Weights of a small transformer language model: untied embeddings.
Each number is 128 + 24 x the weight over its row's rms, rounded and kept within 0 to 255. Layers, rows and columns count from 0. The size above them is the row's rms in percent of the matrix's.

# layer 3 MLP gate, 384x192, rms 0.112, rows 4-9, columns 0-191
size [101  99  99  97 106  96]
[[141 165 115 161 150 150  78 138  81 124 148 105 143 152 127 129 126  83 108 143 127 145 147 139 101 179 152 158 110  99 142 106 111 100 190 155 135 117 121 110 165 133 116 127 149 155 101 137 167  70 111 100 138 154 125 167  87 120 134 128 120 152  96 151  92 130 161 124 145 137 149 151 114 171  92 155 132 145 138 131 117 158 130 113 134 163 149 157  82 149 137 101 108  89 155 175 130 164  95 105 123 133 123 144 116 138 127 146 131 161 126 146 130 102 129 141 118 138 113 161 152 109 137 114 130 118 164 105 142 112 118  75 166 121  88 153 142 109 128 143 149 115  96 141  85 140 122 119 157 132 151  99 115 189  60 132 120 113 107 133 158 147 105 133 149 155 111 130 136 118 152 141 126 114 113 104 132 112 150 166 106 115 105  89 123  87 130 165 151 116 122 138]
 [117 108  71 139 116 142  65 132 120  80 138 113 144 134 111 108 104 162 108 124 107 142 122 140 120 124  90 127 178 136 152  83 136 110 140 147 136 178 124 107 154  94 120  79 121  78 140 152 130 134 126 140 146 115 140 114 124 149 159 190 122 129 132  97 144 127 185 135  62 102 119 143 133 152 131 141 136 153 163 147 119 110 123 108 133 111 102 122 153 115 116 129 127 152 110 144 125 157 166 147 129 129  90 121 168  94  82 108 149 119 118 127 161 136 143 152 129 135  94  77 103 143 127 122 133 104  94 137 104  93 110 121 134 123 161 152 119 112  80 145 168 122 133 158 149 147 111 133 132 113 121 154 101 134 153 132 114 121 146 111 131 119 190 103 142 111 122 147 107 118  89 138 119 123  87  65 116 154  99 113 144 108 170 150 148 107 180 118 135 126 115 111]
 [134 114  90 111 115 131 105 136 135 115 130 100 163 130 123 127 124 110 112 135 131 137 116 166  96 133 108 103 160 131 119 150 120  96 113 101 153 104  90 108 133 112 153 134 140 150 151 154 108 151 142 121 107 119 147 133 130 136 109 166 141 126 114  99 119 128 140 133 141 113 158 167  77 117 150  87 151  98 147 126 159 132  97 100 123 167 110 142 139 122 165 140  98 122  93 126 113 141  97 132 161 118 130  82 184 155 113 138 120 152 192 156 134 109 147 143  98 117 102 163  99 133 116 100 137  95 146  99 118 114 109 106 109 126 175  80 116 109 129  92 129 142 125 150 129 103  90 141 132 137 133 148 109 148 187 109 128 137  85 105 131 141 156 140 131 113 148 147 113 124 176 115 132 106 129 138  63 161 173 148  63 190 131  89 163  94 145 155 126 106 134 109]
 [124 143 121 106 152 152  98 130 157 160 153 112 133 138 142  91 142 127 165 116 123 125 155 121 118 127 155 108 163 109 171  67 146 140 127 157 215 135  88 112 158 134 145  80 168  93 131 146 125 131 163 168 114 106 162  85 119 116 104 122 163 165 132 128 157  82 136 152 124 145 123 112  99 152 118 126 146 120 131 105 159 111  96 120 142 127 112 136 124 111 154 112 118 163 134 130 120 188 155 126 177 155 139 155 173 128  96  97 179 143 166 147 125  85 154 170 121 120 147 135 134 141 143 140 127 125 114 113 164 116 141 110 120 149 161 161 111 127  87 130  98 141 154 138 147 118 134 118 119 127 113 155 109 136 120 117 104 177 128 169 194 121  98 125 113 119 146 143 125 115 104 130 136 163 153 147 101 142 134 122 122 169 130 100 147 110 123 149 153 148 115 121]
 [132 150 100 116  93 155 119 115 129 178 150 146 117  82 134 123 146 139 115 137 132 149 145 173 124 135 115 114 177 160 138 125 101 138 110 143 144 104 123  84 153 118 121 111 141  88 174 130 104 133 108 147 122  87 123 115 138 114 108 133 146 131 143  94 130  85 104 114  98 155 147 157 103 180 161 123 111 149 154 150 176 146 126 135 123 130 130 121 145 136 108 141 131 181 106 165 139 128 115  92 131 160  95 112 106 104 122 117 126 118 171 107 133 141 127 166  76 164 110 150 134 119 137 119 118 114  97 130 132 139 155 130 163 158 147 122 119 148 134  88 100 170 144 118 144 176 165 169  94 119 110 149 132 113 172 128 123 173 138 172 128 136 137 115 108 102 191 190 103 122 186 135 122 123 111 129 135 160 120 112  96 126 148 137 141 117 156 149 159 128  95 160]
 [140 145 129 114 105 152 165 147 125 139  79 172 112 113 125 150 102  90 126 106 133 133 168 147 133 139 137 146 151 130  97 104 128  94 144 129 109 137 133 121 118 101 116 147 158 111 142 109 158 107 147 108 107 133 144 123 109 110 105 114 133 142 124 108  78 103 145 149 112 119 132 157 112 104 139 156 139 115 127 132 140 159  88  73 144 167 167 146 121 146 112 160  99 136 141 152 127  89 137 154 129 146 152 163 148 123 160 124 133  81 166 143 136 144 107 130 145 104 145 174 169 162 108  69 116 172 174 136 148 134 107 139 142 120 170 130 148 125 132 116 141 102 122 132 127  95 113 143 128  96 191 104  96 118 141 191  82 110  82 135 141 121  97 113 146  84 123 129 111 134 152 158 171  82 138 145 119 159 142 130 102 125 129  78 115  79 111 137 141 113 113 101]]
# layer 3 MLP up, 384x192, rms 0.117, rows 4-9, columns 0-191
size [ 97  94  95  95 111  96]
[[133 166 154 128 144 146 116 128 105 109 115  94 174 132 101 130 122 120 125 149 138 135 150 163 131 130 145  93 106 160 118 104  94 108 161 153 145 106 130 149 176 135 127 138 120 155 120 123 155 113  56 122 141 159 145 118 115 124 148 144 113 113 108 111 113 147 149 141 166  97 133 153 128 128  95 154 110 126  78 112 111 154 110 105 145 157 146 131 136 131 158 122 133  82 143 166 140 134 115  98 124 139 141 140 165 169 128 111 129 177  96 141 153 131 121 133 105 127  78 175 112 134 134 113 145  99 105  95 102 140 126  65 138 119 145 131 128 137 155 122 106 122 146 142 151  92 121 138 180  98 138 134 123 181 109 143 110 152 125 142 145 127  91 156 165 132 146  93 125 129 113 103  80 104  54 101 108 162 101 138 121 174 146 116 109  87  74 158 138 129 135 132]
 [121 141 151 124 167  98 135 112 130 161 176 158  84 121 146 124 129 103 183 137 123 104 148 100 138 137 125 146 101 104  88 147 140 144 116 121 139 135 168 119  91 166 109 143 109 148 177 133 120 142 139 159 113  86 143 118 116 119 118  83 115  98 142 123 132 125  93 136 155 174 116  80 113 126  88 104 131 109  93 162 132  95 103 102 137 153 164 119  90 130  99 146 116 150 121 110 160 106 131 143 158 113 138  91  88 154 124 118 117 159 125 147  90 136 136 132 165 124 170 146 134 132 169 112 145 139 117 153 140 112 120 107 133 148  95 109 114 156 140 104 154 136 114  92 109 152 145 117  90 134 146 165 119 138  89 141 169 121 112 156  94 109  73 130 115 108 130 104 136 124 135 146 146 133 146 173 155  97 151 132 152 101  72 161 132 174 132 105 144 106 119 179]
 [129 139 143 148 147 110 152 149 118 124 144 150  88 147 145  85 115 133 147 116 121 117 146  87 117 101 145 148 117 124 166 113 143 182 148 142 118 145 161 168 107 147  95 137 159  95 105 122 107 114 113 111 150 131 127 111 137 130 130 106 127 133 132 171 150 135 128 145  95 112  62 117 155 110 114 154 112 154  75 135 130 162 139 119 124 130 166 142 134 120 123 115 142 162 144 126 133 133 156 113 105 137 164 155  63 103 135 157 139 130  93 112 135 128  94 125 136 144 129  78 125 130 150 165 110 159 115 130 172 110 148 134 145 158  96 171 133 137 111 169 134 113 125 119 124 144 170 135 112 108 126 124 154  95  87 116 117 136 154 164 162  76 101 107 129  97  97 109 106 131  72 141 107 165 129  79 151  90  97 116 172  85 145 127  97 166 104  86 154 122 131 129]
 [143 131 145 141 104 170 126 138 147 110 111 128 140 125 116 140 103 115 114 146 103  88 100  94 151  93  89 119 127  93  82 105 157 138 141  94  90 131 123 119 135 132 147 140 156 120 109 137 140 168 102 113  99 142 100 140 116 134 108 144 139 143 140 127 173  82 164  90 157 115 127 112 119 103 190 123 134 114 142 128  93 133 109 143 144 128 108 127 127 120 108 122 156  91 139  66 151 130  93 115 121 112 160 127 158 108 148 114 144 149 127 101 117 148 135 147 104 136 119  57 146  77 135 159 104  92 101 151  93 100 173 146 140 118 116 133 161  94 163 160 129 125 120 128 103 167 126 114 153 126 129 158  73 128 170 133  70 126  99 148 100 123 109 150 127  70 114 160 104 116 134 119 116 132 100 129 133  82 158 129 138 117 159 130 145 144 110 100 121 170 128 105]
 [ 90 118 127 131 161 141 135 148 146 117 109 131 149 124 130 116 142 124 151 137 158  82 145  86 161 139 138 115  93 103 175 144 104 123 126 113 145 128 155 132 126 146 103 124 155 179 131 186 111 153 167 130 132 163 155 132  79 129 121 128 159 162 147 119 153 138 196 164 108  95 102  97 148 102 165 145 168 105 112  97 101 154 147 104 144 123 165 101 105 111 162 162 170 130 115  96 110 174 169 138 114 135 142 108 161 130 113 104 159 119 107 151 116  98 141 130 186 124 107 118 146 106 154 126 154  92 124 128 145 152 132 134 136 139 159 149 159 115 109 104 148 125 104 134 122  84 158 125 123 166 123 124 159 126 168 141  96  80 125 118 150 121 126 138 143 108  99 107 133 142  78 103 103 138 128  90 126 129 120 142 165 167  94 120 117 129 137 126 129  91 154 130]
 [132 144  96 108 121 119 131 121 140 109 203 103 121 134 123 103 129 135  94 142 114 118 114 127 127 135 133 119  95 131 148 168 114 144 141 125 121 132 128 114 141 123  88  88 101 175 133 172 128 131 101  96 137 171  92 142 141 139 135 152 158 128 113 118 169 158 105 121 137 136 161  86 180 146  89  95 121 167 137 138 118 135 189 200 133  69  82 102 143  93 130 109 153 133 131 114 105 108 115  91 116 161 111 113 109 157  79 123 140 153 114 129 119 136 141 113  97 157 121  96 116  99 118 185 128 123 114 128 129 110 169 126 158 158 108 110 135 129 154 159 107 122 166 144 165 121 135 132  99 130 116 127 145 121 143  96 163 134 173 141 120  89 150 100 113 189 147 139 131  85 112 143 109 149 123 109 136 118 121 140 116 122 127 162 106 168 137 122 116 138 137 118]]
# layer 3 MLP down (transposed), 384x192, rms 0.0793, rows 4-8, columns 0-191
size [ 80  99  90  99 109]
[[137  98 114 125 106 136 116 108 186 137 147 149  87 126 117  94 126 142 124 120 144 118 116 107 143  98  98 149 152 109 132 150 132 205  81 113 123 140 115 118 104 155 160 137  96 116 124 133 104 137 167 134  97 133 120 125 147  95 118 117 147 115 147 119 137 122 102 114 109 106 105  94 142 127 155 119 144 143 166 112 147  94 124 141 102 111 118 132 165 126 101 146 125 166  86  89 123  82 167 166 120 132 123 117 127 107 124 117 119  96 147 115 143 146 122 117 113 113 116  74 125 115 133 115 128 124 105 124 130 132 126 159  96  99 120 167 111  98 129 124 180 120  93 123 131 141 134 101  87 138 103 100 115  95 120 113 144 119 149 112  93 146 133 116  79  95 126 190 127 123 104 161 119 154 180 140 151  92 115 111  89  78 100 153 197 166 173 103 101 145 137 124]
 [149 166 147 154 139  95 133 156 146 116 134  90 124 120 130 111  97 163 107 130 136 128 107 112 149 113 103 135 123 128 146 109 159 129 141 109  75 123 113 119 146 128 156 132 124  98 152 128 106 135 126 125 115 126 131 157 119 160 160 139 156 178 145  82  87 149  71 150 135 102 110 106  97 138 135 132 145 160 158 109 145 130 157 153 177  65 112  95 144 115 122  51 101 128 108 142 101 121 121 116 129 165 104 160 162  97 134 113 133 156 154 184 112 138 176 118 125 125  90 145 118 122 135 139 133 100 144 130 136 145 143  86 157 121 116 135 123 116 105  93  77 129 150 149 121 112  87 179 119 107 122 136 103 110 139 148 113 138 113 133 156 159 103 131 115 115 102  93 112 110  90 143  67 109 108 101  98 146 139 113 103 131 115 166 129  70 132 147 132 124 128 122]
 [155 115 114 152  86 113  94 105 116 135 147 130 160 124  94 158 124 106 128  70 111 129 117 140 104 150 119 103 127 118 103 130 147 113 132 111 120 128 103 126 138 105 154 114 100 134 162 128 133 137 174 146 124 101 130 124 122 164 108 147 141 101 129 111 130 128 154 149 125 105 178 127  89 134 123 120 144 104 140 135 154  90 130 107 152 146 105 148 131 113 136 149  77  94 132 131 124 141 132 126 120 127 124 105 189 154 125 159 125 133 123 149 125 102 155 162 119 147 152 171 107 144 116  96 131 106 170 120 106  95 115  94 169 127 156 132 138 118 108 110  83 132 143 133 158 154 108 186  96 159 104 141 156 131 190 124 126 111  82 113 132 151 183 174 147 185 113 138  95 142 169 118 146  91 116 146  78 174 158 135  95 131 134 113 137  75 150 146 112 142 117 159]
 [140 140 167 104 122 127 152 158 105 120 141 156 148 109 178 125 130 164 140 161 132 147 132 152 132 125 152 131 133 124 120  92 136 122 129 153 154 149 126 159 152 131 136  97 146 147 118 128 111  80 119 157 139  90 149 130 172  80 125 118 153 132 147 152 150 129  98 102  96 140 101  98 118 141 120 152 112 127 110 106 159 118  80 107 160 147 111 140 138 144 134 176 118 192 107 190 124 105 157 110 146 107 168 104 146 137  69 135 145 104 148 127 142  78 120  95 142 113 136 134 147 148 117 115  98 123 134 113 128 126 170  99 153 151 129 157  98 121  66 113 164 160  97 110 126 138 107 149  87 118 142  97 101 133  92 141 120 146 168 166 119 113 117 131 120 168 137  95 150 158 116 109 115 126 147  86 118 135 143  99 113 136  95  91 100  96 148 103 158 107  94 143]
 [147 127 147 103 141 145  99 145 158 135 158 141 135 123 118 125  95 126 117 144 131 109 172 153 104 171 168 108 135  82  83  89 145 124 159 143 130 111 153 136 138  94 117 134 143 134 143 105 156 142 138 133 113 116  80 110  99 147  72 148 122  84 105 160 154 146 101 110 100 101 135 159 136 133  91 124 108 132 114 130 141 155 143 127 123 152 101 147 152 129 120 116 112 128  96 110  88  78 129 149 143 155  67 151 156 110 123 165  93 112 128 118 102 126 101 137 129 110 113 123  97 138 106 134 114 154 135 120 163 132  98 147  87 103  87 146 117 100 112 162  36  95 102  97 154 103 169 146 108 102 101  72 127 134 118 133 103 113 125 128 139 148 112 149 104 131 121 112 147 100 148 127 140 139 131 136 154 141 146  95  94 117 111  94 111 115 133 148 128  76 104 155]]